Part of a small language model's weights: 9 layers.
Each number is 500 + 25 x the weight over its row's rms, rounded and kept within 0 to 999. Layers, rows and columns count from 0. Numbers have three digits each. The size before them is the row's rms in percent of the matrix's.

# down: layer 3 MLP down (transposed), 3072x512, rms 0.137, rows 537-567, columns 320-383
# gate: layer 3 MLP gate, 3072x512, rms 0.14, rows 538-568, columns 320-383
# up: layer 3 MLP up, 3072x512, rms 0.141, rows 538-568, columns 320-383
down537 099:498519540515514540464551501481499516475519496505540510522517533443493474451491506504459427523485482534539473502515500474493500483543507515530465513537496493504501478510473446463511480490485508
gate538 099:510484528488498520480459519523483520543493521503499533538507542502472501491549487488453494456516509524557477498482502436489482524536483497534532524508495478471503523545525537449481484480497500
up538 104:508480485534450501542519518520514523491509456491491519492513521443499475491480526495527495467535482517466487501509488488489504454510459490489509489454512509505526524460493447525500465522514485
down538 102:483510470479529471524466535519546478533492493457457476478494472528497502461525517494523491491503491479481517478495462447475463508502520536518497533506517488451493480480535507507494517477530496
gate539 096:519512503447491505560536497525521520489530544479532516485475503508534472501477510529514499492477524513500497515502520502513521492512490516479480453487466526477490469524488497534502518506532509
up539 099:482506473515536486514487545484471518505531533525524471459532504475487531476457458456541484496480533480489498496516526503492499498508491527539542529457533480467493484547434466470521504483490484
down539 101:414507492471514491514530526530475489479476517485548499502490544515491458474523549485511479475503495489506475480489490505506501537477495487493425430471467511512558458518527534524511494499527508
gate540 100:521461479510490494533484543507538532493499483508482566522514517499472495474503512504491527508483504514543486496477500525535439461464492520524408502482471500515524511476502483516527516470480445
up540 099:494445506488481486509501483514512442511479556491506484505488484502511502499490521501500441493558495478499464508519499517502512478488464479509512494461550486476491524508491515498548515525471519
down540 098:506499486484493472469512517454523498507487549461469489503518520518547536462471505528494493474474483521503475517520491495464518495524521484481495522551479530484508498509467519529512549453500487
gate541 093:473508518495483509495475483498496520527531502492456508457490548516466513487481517501501525496530536542523496441514500474461547513515495497557477478513542500532513508493516573488492483470509510
up541 091:532546523506487501520453469480516500487493449494476505473529507479493496529517523478516498502516507422521555509472479535505549541527451530478532500457502472549492444515475487485497489442504500
down541 096:483483531480558489488498557498461441488477546526496476523459478471517522541494489507481522459503494511463480501481460474523489463505522459493479491462485512478474533522483487516495516530494476
gate542 087:523511505471462426518514514477487482474517478519475565481496472500557476493490512518478452509484517454531480457469517505447474540528508515503503493531486497483461474498458495524478486476490505
up542 085:492476484500476576508523499513516472456513492460453482487488484509518465501468538527518496499486528526469523492481501485494454498530510490498544456517474544489489452489498495504495490506505507
down542 093:522472494500519505505470480571482445442510502524520491506482523508510481533487476501426484470479508510491481476527527458513555438480430511500477472515531506546506518477541507515476531539488524
gate543 098:471510481528526489462487527482450498489455512473505502503501577513476505559552528462462513532490488538495510543485493500504513496563485457480483481502526494528477510469535472494546485489500511
up543 102:505493493477491481485508447477455468516502491516486502502504536467507508488484529464531516504483510489503507480474509487473516527490509485483493535467525508490465510516522497472538557484523508
down543 095:488505478502476496517529479485531497505495534498500537460524476513489515505502509532499540440473499518543478470542507487493504477470520522518514488473468478465540471497494478517455534519498452
gate544 108:559507500486494495564486502484492475496456470523478475532502511535513529485487508459513480498496497481498466530498507462474510512516503492522515493528476512495502497463462507506491514496482529
up544 110:493468477511502457530523480489502476473518520526478479500504528492541513496452513503497518530485492514507530501497525510504475446518483482517556515466471503522483472528504515522474511436508495
down544 104:508533519557535543500510496509498506525451517536491510508521512489510482525508499463460479477510469502531495478464519527489521471539464520477523525452536471493467496493465511489525498464447491
gate545 099:458502486468502484529450509528505494503548478464510509461515521461462487478499496500491477527466523455468511507510467533511509476566517521535514520440459564493514497505518562496517551523505459
up545 104:533459484497491506518529501518531490492492495452523489495528472493485458479528476503498523508510508477460496507497499497490532498522503481490518492494449504555499485502535478475455493512489495
down545 101:494502528502515509516510533485457520495521516561482495490489471516468474487487441522477535488532479505524500495487504480508512468450526513570481545528543506502531462516442496474487552516524489
gate546 099:525518505547461497490512483487539493492552475481518477496491497479518536497465523505490513515562490516537464577481496509520523495529559558466456462484519547471489460494525524478493452481501510
up546 104:499501462439557488522479544514516487500529468496473526474490496486485549527538511511479522507472525481503509477454531488549464495473459463491540499461465523545501479529525490495500509473485513
down546 102:507503427506501468484466474499490530472466522501504478482491496508472519484496498489522544483464489521478516477486511493509517506489457499501464447496510530482520488490471474481531480559499487
gate547 113:560493463488481489455515498507467475501459499496492490501492481497497526538552511453480532465448506499530522513474465504529472492489490543495526516471434493512523478508486471471465501523483499
up547 108:474503475501475529494497486523501494533505510500495503478500510484526541518509476498564520472480500489571477504496503512507472494487486464462478527483552495487487488576503497507509488491497476
down547 094:502520497488491487427511509482454546507538492474466459499468489520506477467529503489418487521533496518534498502494504471510549537449505473487517540515496446512544513464574511471502499494500503
gate548 098:471444492538478530526541496549502482501517429512511546508514478459483500517527541492509515504483521486502513455519493497471512484516488496495528506483492520495476534477504463478498490467480557
up548 098:474514492504487508541468492479464507507507561511526486495542488555493459493566468472534487463560519500494481506499522514554465496517466500544484510528528483475475515533486491560489480474500483
down548 099:483519459540493520441463524463517527490495549523553502515483513507501508532459537486509570452480478515517511489467485492462485507504543500475455465460520450500534483509547463462511502500520505
gate549 109:516502544478514537464494483524489512531494531537461510451512569511508521526528494512498486491490502455489465494468507459529494482514498464553468459472535496509520484486472471479478481507549488
up549 111:505486533462523516471486475437508523494470502517470477456489496521502510497520497503516430481499491469462463521507555509508469496522488487517492476471487491523516486491475448521499509466527511
down549 112:492517544507502512441490502472513511516517533486445516498527500531526484485517536479501492529508561504476482483554522519491479505514492512502523473487548485560497504479448520481495534514518518
gate550 107:453467501456485517499531491504519527487517493501533479513456506452474487510494513493542495485498524524533506481529524532520534482513488509515545521469488517536533503497514471485486524513495509
up550 112:539512544518465518506512499469465484501444493516508496503494458509517486473467504501512517534496481528516497487488505460493432553511486497535472515539463547531546488530518523551470462497504542
down550 106:536509507521530484487520526467528484481490509506514496491532531563482512527482479472467514513565536523432495497475494492511538507501479511465493492505510454530496515516500463464483480572486508
gate551 101:510479489567539478453475471517553472515541488505495515479503500505475478512503460490519473535528504488512489477489496548499451509524529511493521478507519481495533504516502507509487484506489482
up551 096:486505448500535495528506497523535485527459480526495444493480452501533502505478473499495489516519471483492518514504530497522465522528507491526558496554506528493492518508544497483538453496469508
down551 100:473498565512562492520515488472494549544517488470504535512488483442514546530471510450486534508525451548457492501536495477510477537479572495466487504495522509492526465512503523465470486502489523
gate552 103:490523482515437444510498485507483480526486449513520492521522467510503526552503496469451486532488518532506494528550495497465515514527497498515511480498489466479514516500483482519494510524497451
up552 103:495483493488521454494522493493539540509496528468467492532459474513496478487493496497510523461519481504539524488477509495510493524482540505503526501491521479499536459522496522483489471505519497
down552 099:556462490528511545476509545445503483523508495525516523471511476482463466486501495483529454529491466507518515455505499470505525511498491489483477482499477485491515462531481474476539470476532508
gate553 101:562476513453533517469485503530478492533539485478510472498504486458500514529496456506469479537509501494493474538497491512495529511554478512525497533544481481487452543517559515474535497464484563
up553 105:497488529495508500487513501471515521509507503511470511487500511521506493508474492478502498440500506504492535490533505515476492547532510537524466467478471521503499510488508515462479514489491514
down553 109:524505551515520518519535464521484521488490453493486479487482504515536536518493488518501539484494537470502529563506508482509548470481537478532538510475548484493498462505532503490466560513495501
gate554 102:456513499461491522492512490493533490485462477505495529478510512495462482546499530566481526463538534482486561547522457510496508509497502512546540522492531485495522484525511511472495506480503523
up554 104:511481487529531543551483479488520517485493484521496492507533514494520549485509495491427484504447499516530506534492448489505471487485473511503501528501492458503503502526485540492491544499489452
down554 100:470532512503427495500513456533469473535475506527511513488506504469551502487495483514511477516521484479525512515482507507524479514546473489495537483443508496447565504511536510521503480473465507
gate555 097:498448473462485492520506508475482464484545500519468477513481481510502506466504550499492475520495506509526514488500510468495527536502486532530528527514485500493519514524477501506492472508491496
up555 095:515508507529522476518461483516499456512513509541484474520544504503485486506516509510477555467509514492507524467506515470542503501544477506502482528500539503478425468518490486498493553465527512
down555 101:510502485504473536487533501508484529473518531504500515516511459508511505506471474520510506493481499487539456467497482541511466504497494552484512487541513552551526512510525517501479492485518518
gate556 091:509508516511503515522493504513532558499462493489473465533519492499508465477492501473495520504524441509456507492507503492506537495513510535482477550460478522516548549457491495519533495532466459
up556 096:564524528549498518513480499507497499509476459507521483476486468539502475454534464492529506521537512491516502502520443478502498510535506512518489471508509527484506471461475522487516499498488484
down556 104:518508502524492541513510480506495487477510499551490509506461500485520489488512494517485497502485526511507546458465523490486500515506515524515509496457538500442527503518525503502479536483473539
gate557 092:516476511492478528493512483508476527508416461516491465480486490486504488530512483523486468518517501510554478510543502530532487436515520480522492541450529504540478494522467462488503560550542512
up557 100:514478518494477506500532469490542514474482517532499433481457468480493478517483515499474479510496481538499462523489485533531537508519461489522475544492551487482460509496513480466482517476526499
down557 097:481489510524487522539552507527502544527516525488478533522513517520495489555517563535532484516507507500490497470509560456480511508469458486494494486508506544513544466511494491487514489470453569
gate558 098:499520457502463476452489509468514503481498502493528530523461517485450501520504463502483492508564529525473485486483522451465498535533484522485447501504480542509502472531542506528519503445479501
up558 095:461547521477472461495503520515497491522498486489480503474524528505445488500556522474522523492479505496474526496497499526534519544477508499472513488488481487456485481457521501509478504496524526
down558 103:491466517509496536532541469476531487504470511484540508520445468497453486486459452528533520515524528506502517475517494488480532495504451506521510487519490491500510544483508482495518496527483494
gate559 106:529506459527500507482541488491495490482513473532483475504531475442522507460478494502496534463472482481485501469502499502511479547512526519458532510516498540519474496517480516500502464456472539
up559 098:479473479508448477474520557490517474458483491560508442518460531502486463500481486495519507520514512480510496522493485514498514516540531496511571546552507533504477449479528491497519457449489465
down559 102:538491504511481531476522502523479506489449520512468464444461488488497524487497485473479527451491494503498523507466509511482442517500482499475518503451510532527498482496494536509508509455503492
gate560 094:526474486491453451499474474490516516481487503504606525475508517524542487478483500527531480506540526494512514526477541491514505515487464517439474503562459526505498515502491510502501468477520492
up560 098:498495468457452477470472477479493526490471486482521520543511482491501480493438517498531528495488510542480462526461468541472503511515471510457488475505448491512495503529470532512469431496528513
down560 096:530495469487489530481516510532487478522511460478450476458542506509521489504524549493488491508535493505478509496491509457490536493493463498503547496502578467468550514538588469498550497501498526
gate561 093:472514496478535472504528519577487509481525536471470510501497556493481509512504509507480475440488478483519492505507523501528481522506479462493523546462519440496501486484514493497479495488489462
up561 093:536488501466532507467525539518518512495525548504499522515476554549505508520523452499521489488496501507510521466511445486517511515489529515499454539476493495447513481496516510514508528494513466
down561 097:470471466509536486506474508531502479484485518518482486526470504501482494503460535484490522505522494475510473465500531500481492491488470494478500480511510489483481492492526518532505502452473502
gate562 095:477465513490505489483522520477493518501490507501539479483503508491509503525445512489530497482497525521488487497471483524499444512522490528522465464513508490475475485496483506506517561481489482
up562 095:511450502542476536455505527504523482545511486474491547511444512487501519485480514478537503497502523535516486503521482495495480516525487537516475463506542460489468481489510520528505542513515514
down562 099:515467443494511523493553514517531505476464474464531471507523488489476484504482478539487488527508460535491538478486518508501519461479487521535504497514470468469477440517497482442526474486544526
gate563 108:529472519530484485480533505513540479484507525498485487501513514484512499515494460463481514520517521492557472509497471495516496507476515474484497495519482497477511490499532522493475465479531482
up563 102:513509486489505502509499513537425558531448538491529513488466470532472481512529494461563505519491487496511514493503457490503472488511536552503478528486509472491491560535477492519525505492496459
down563 103:490509508478473529454497467525513484521518461537500504484509509486567513505514492471521503507492500539531467497497477504473499494491529456523515516528480534496548558523545503504530508525533523
gate564 093:495493509487496461500515506474551532499518514512489504524565496480524522505501539465510478487504515504511525489489510506527489504518487525471474476500517502529491518536477511519430475523485490
up564 095:495513509494532502505458506536497479453476488519501485504478481518493496488523527537528537506515457531499487519459492524482519484513502537497488496513514475509525477520564489508529526525474478
down564 102:497542532500478479525500486536510520531526510531488527540498481466519512503507523477536495474463502511520531457519516472505473495472537523499585501479494504460499518519480467490503471470479525
gate565 093:514483461494544509534526474522518471502513492506483485494497488485520519519524522515505490476501532503525509537481425535512474484530481444503524543503526502478516529489484537487517522455530455
up565 099:478477492505509495529516489548470522532507487474514531512513492511509499459486483487483481514504494450487526486541517525551500503474495551518480489493463510462458482494497499478521525508470516
down565 098:495539505517494493471476508482506492510493503540459502460498502500458491510537521546460522513534516538529479544447461424473466434486505474472527546482537508519542478495491501493500483483496532
gate566 104:479503553513514480502500499453488503499527534491487520485487523497500530470533494490457481539492493480532498508482516488530495542515449506472421528484493504500530509489528481527523514465477511
up566 099:517476512529451489491487522518525519500497507452507539479550511477528472492508518528557488477515482515462500495500487478454468480460509502535484499553549514453493480473497514509501455527494515
down566 098:499484486529528517464528496555518463494503525549497528505499537498523490522493528506485521513528508503463515501518506493515498469527532486531519425525507492517454530493465416494487512500486522
gate567 112:473473516491508482474471536471457487498470524482513521497536429513504502470478517516529531509487511461530513488527500500509499506515564475489522515524528500533463541499515532507523549483502533
up567 116:501472483531465491506494488513499505511467505584487490505492525475548537485487477522523548478507519465552445508507501442543491506495472466521533528492544528488532506506472510532518477503508522
down567 100:551489519481477489515456474497499500486511521507498529484510507466488509504491479464523505572526532499514483480565503482485534530545508479512491489520516504546510533472539481500508485474509496
gate568 095:511446493464504480466464531511537544502438472483504526488521480535523462469514486473510493521470490499523461469482485519491554528468505455493505518494525507542486512485494519532536517491510500
up568 089:502558523470492549517482518468511477484505475494496492487548462503498523547493519522457466508472513508537521468538469500522474488480509489517511512499465499470526498494478510512511534496474483